Part of a small language model's weights: 2 heads of 128 (1 for keys and values).
Each number is 200 + 30 x the weight over the matrix's rms, rounded and kept within 0 to 999. Layers, rows and columns count from 0.

# up: layer 22 MLP up, 1280x256, rms 0.083, rows 492-497, columns 0-127
# down: layer 22 MLP down (transposed), 1280x256, rms 0.0776, rows 492-496, columns 0-127
up492,183,98,215,178,225,179,210,207,186,251,238,228,211,215,162,186,204,185,195,175,177,140,172,184,219,264,93,164,172,189,237,154,209,199,182,171,218,194,183,122,220,213,177,224,191,206,221,250,198,194,176,214,199,182,180,249,177,192,151,159,216,221,193,178,168,195,173,216,193,203,223,203,191,189,249,214,219,197,182,254,227,216,139,173,170,195,177,174,196,201,153,231,165,185,207,205,136,201,235,191,203,180,197,271,192,212,176,186,184,218,169,173,160,160,195,204,157,149,202,240,229,192,167,199,186,160,238,273
down492,184,210,214,198,242,202,173,202,225,180,177,188,110,169,220,228,213,220,175,196,231,205,190,193,203,206,204,215,192,205,254,126,119,222,165,216,251,230,211,202,199,231,167,196,211,240,226,212,234,151,236,156,160,230,162,196,136,167,209,155,218,191,183,185,197,193,213,201,184,219,220,179,157,183,129,207,199,187,198,215,201,193,196,198,200,215,239,198,226,156,219,191,203,188,213,218,199,218,184,175,221,215,191,211,212,221,175,247,244,126,221,215,178,188,184,180,231,168,173,155,192,145,192,252,175,213,228,239
up493,170,189,227,156,144,172,136,181,175,212,166,226,216,222,167,200,208,227,179,201,198,211,197,209,196,252,158,199,213,222,171,143,198,263,233,220,183,211,187,158,215,177,231,221,137,200,204,201,210,184,150,215,203,214,159,218,167,200,179,211,159,194,165,201,197,204,192,238,175,172,276,218,218,223,215,222,241,229,210,161,246,234,201,226,194,219,226,164,171,201,267,253,157,114,201,231,195,226,199,184,149,211,172,221,164,200,178,169,207,179,132,203,183,212,218,201,230,179,168,196,195,235,218,189,225,204,221,215
down493,211,239,190,215,188,175,256,196,221,155,187,205,132,196,241,185,188,225,171,220,201,175,211,220,136,205,227,180,175,221,187,189,172,202,201,202,204,198,196,222,173,191,200,202,169,235,194,203,216,184,203,173,200,225,210,186,185,239,217,143,216,218,264,182,186,175,208,235,168,234,155,160,221,270,199,215,219,203,220,233,214,198,243,216,222,151,196,202,228,219,198,176,209,236,175,197,158,192,227,219,200,150,237,242,197,204,188,218,208,217,220,184,202,180,238,163,232,241,237,245,225,213,174,215,185,186,213,198
up494,169,228,215,190,194,193,168,136,205,226,192,171,228,187,167,148,150,171,171,202,240,176,209,183,190,179,224,178,226,199,186,128,202,236,191,147,203,173,207,221,238,223,227,185,236,201,183,178,153,239,251,239,208,172,199,189,193,253,207,242,141,198,209,193,184,192,224,196,195,206,190,183,240,219,188,234,211,242,241,209,150,195,187,208,168,158,212,204,144,161,124,167,139,171,162,222,193,193,256,161,172,195,174,211,175,221,201,241,211,183,214,192,162,162,203,199,216,225,172,208,239,236,203,188,245,245,156,239
down494,249,207,239,199,240,168,204,222,168,218,199,181,139,209,188,170,212,230,231,205,187,208,162,240,200,191,200,179,198,171,164,211,195,197,203,246,152,182,199,128,199,189,160,220,241,245,238,248,241,197,193,155,259,161,224,212,152,219,189,228,241,176,172,208,194,208,187,239,183,143,179,221,163,219,218,202,183,150,223,243,213,192,162,192,184,220,224,260,256,204,221,199,173,181,223,165,224,195,168,240,230,205,200,199,217,123,209,171,221,208,201,145,202,176,235,183,257,215,201,186,213,135,236,180,211,176,218,185
up495,162,201,156,204,214,208,154,204,170,218,178,213,218,175,193,163,157,191,170,213,182,207,177,190,233,189,218,210,190,211,215,193,235,195,151,202,189,217,172,170,255,187,116,194,204,213,143,258,191,255,148,238,187,177,161,193,213,193,168,143,200,251,167,191,183,157,237,227,210,183,184,226,213,191,212,235,190,205,230,181,184,209,213,170,198,242,226,208,180,228,205,222,243,241,207,213,132,158,207,173,208,145,195,260,192,174,119,159,201,256,178,213,210,241,243,190,242,227,184,189,225,235,162,253,168,215,220,202
down495,226,232,174,234,213,191,225,169,214,172,241,218,204,235,222,222,203,231,166,186,192,177,184,257,159,207,213,205,208,257,173,175,268,170,216,222,174,236,201,199,182,259,204,176,223,141,171,131,217,152,162,182,244,196,171,266,195,185,227,220,200,225,207,187,210,187,165,177,197,193,248,203,204,177,174,227,228,206,229,202,159,184,175,237,173,174,222,172,217,192,191,189,213,217,210,226,251,184,257,224,177,202,205,211,149,244,185,161,173,191,217,200,226,200,228,201,232,228,219,205,190,144,201,178,197,199,208,177
up496,206,213,159,204,203,233,200,219,197,167,183,226,225,244,165,168,228,187,170,192,251,159,194,185,189,166,157,237,195,212,221,218,237,263,180,184,222,138,144,174,167,183,202,211,227,196,158,241,164,209,189,186,221,180,201,183,185,229,209,176,146,168,218,243,191,192,165,171,206,138,241,181,204,199,251,239,204,165,200,232,196,146,179,118,156,158,222,204,182,207,257,249,205,200,210,211,216,233,213,269,238,194,168,225,216,202,180,229,212,212,214,181,203,179,187,212,216,222,227,212,152,167,174,239,205,202,200,118
down496,144,204,206,166,196,193,131,234,168,179,195,145,244,229,223,174,153,173,202,217,191,182,194,186,152,127,167,200,281,173,218,257,254,166,259,188,215,181,208,166,207,193,224,178,157,280,213,215,187,177,215,210,180,227,208,164,162,191,210,234,213,187,137,220,227,203,212,219,212,231,178,214,215,218,212,182,203,212,212,208,265,227,203,191,168,171,192,169,223,162,241,158,218,147,199,206,187,246,177,188,192,206,204,151,207,184,202,216,204,195,213,145,200,203,214,221,184,211,198,189,209,172,154,205,228,208,209,181
up497,218,243,198,186,164,171,229,197,224,153,288,245,219,206,198,179,170,227,251,200,214,202,142,197,152,240,197,171,202,228,250,206,156,183,162,192,202,215,194,211,245,201,241,176,234,202,191,173,189,177,139,164,255,189,205,147,167,184,225,207,238,184,148,183,142,169,176,204,206,186,192,230,213,207,256,193,211,187,204,273,220,198,115,246,193,183,221,209,161,179,238,200,148,167,184,237,184,252,220,196,165,197,236,230,193,231,155,153,203,193,227,226,221,145,194,225,220,159,207,239,234,210,232,146,231,174,215,202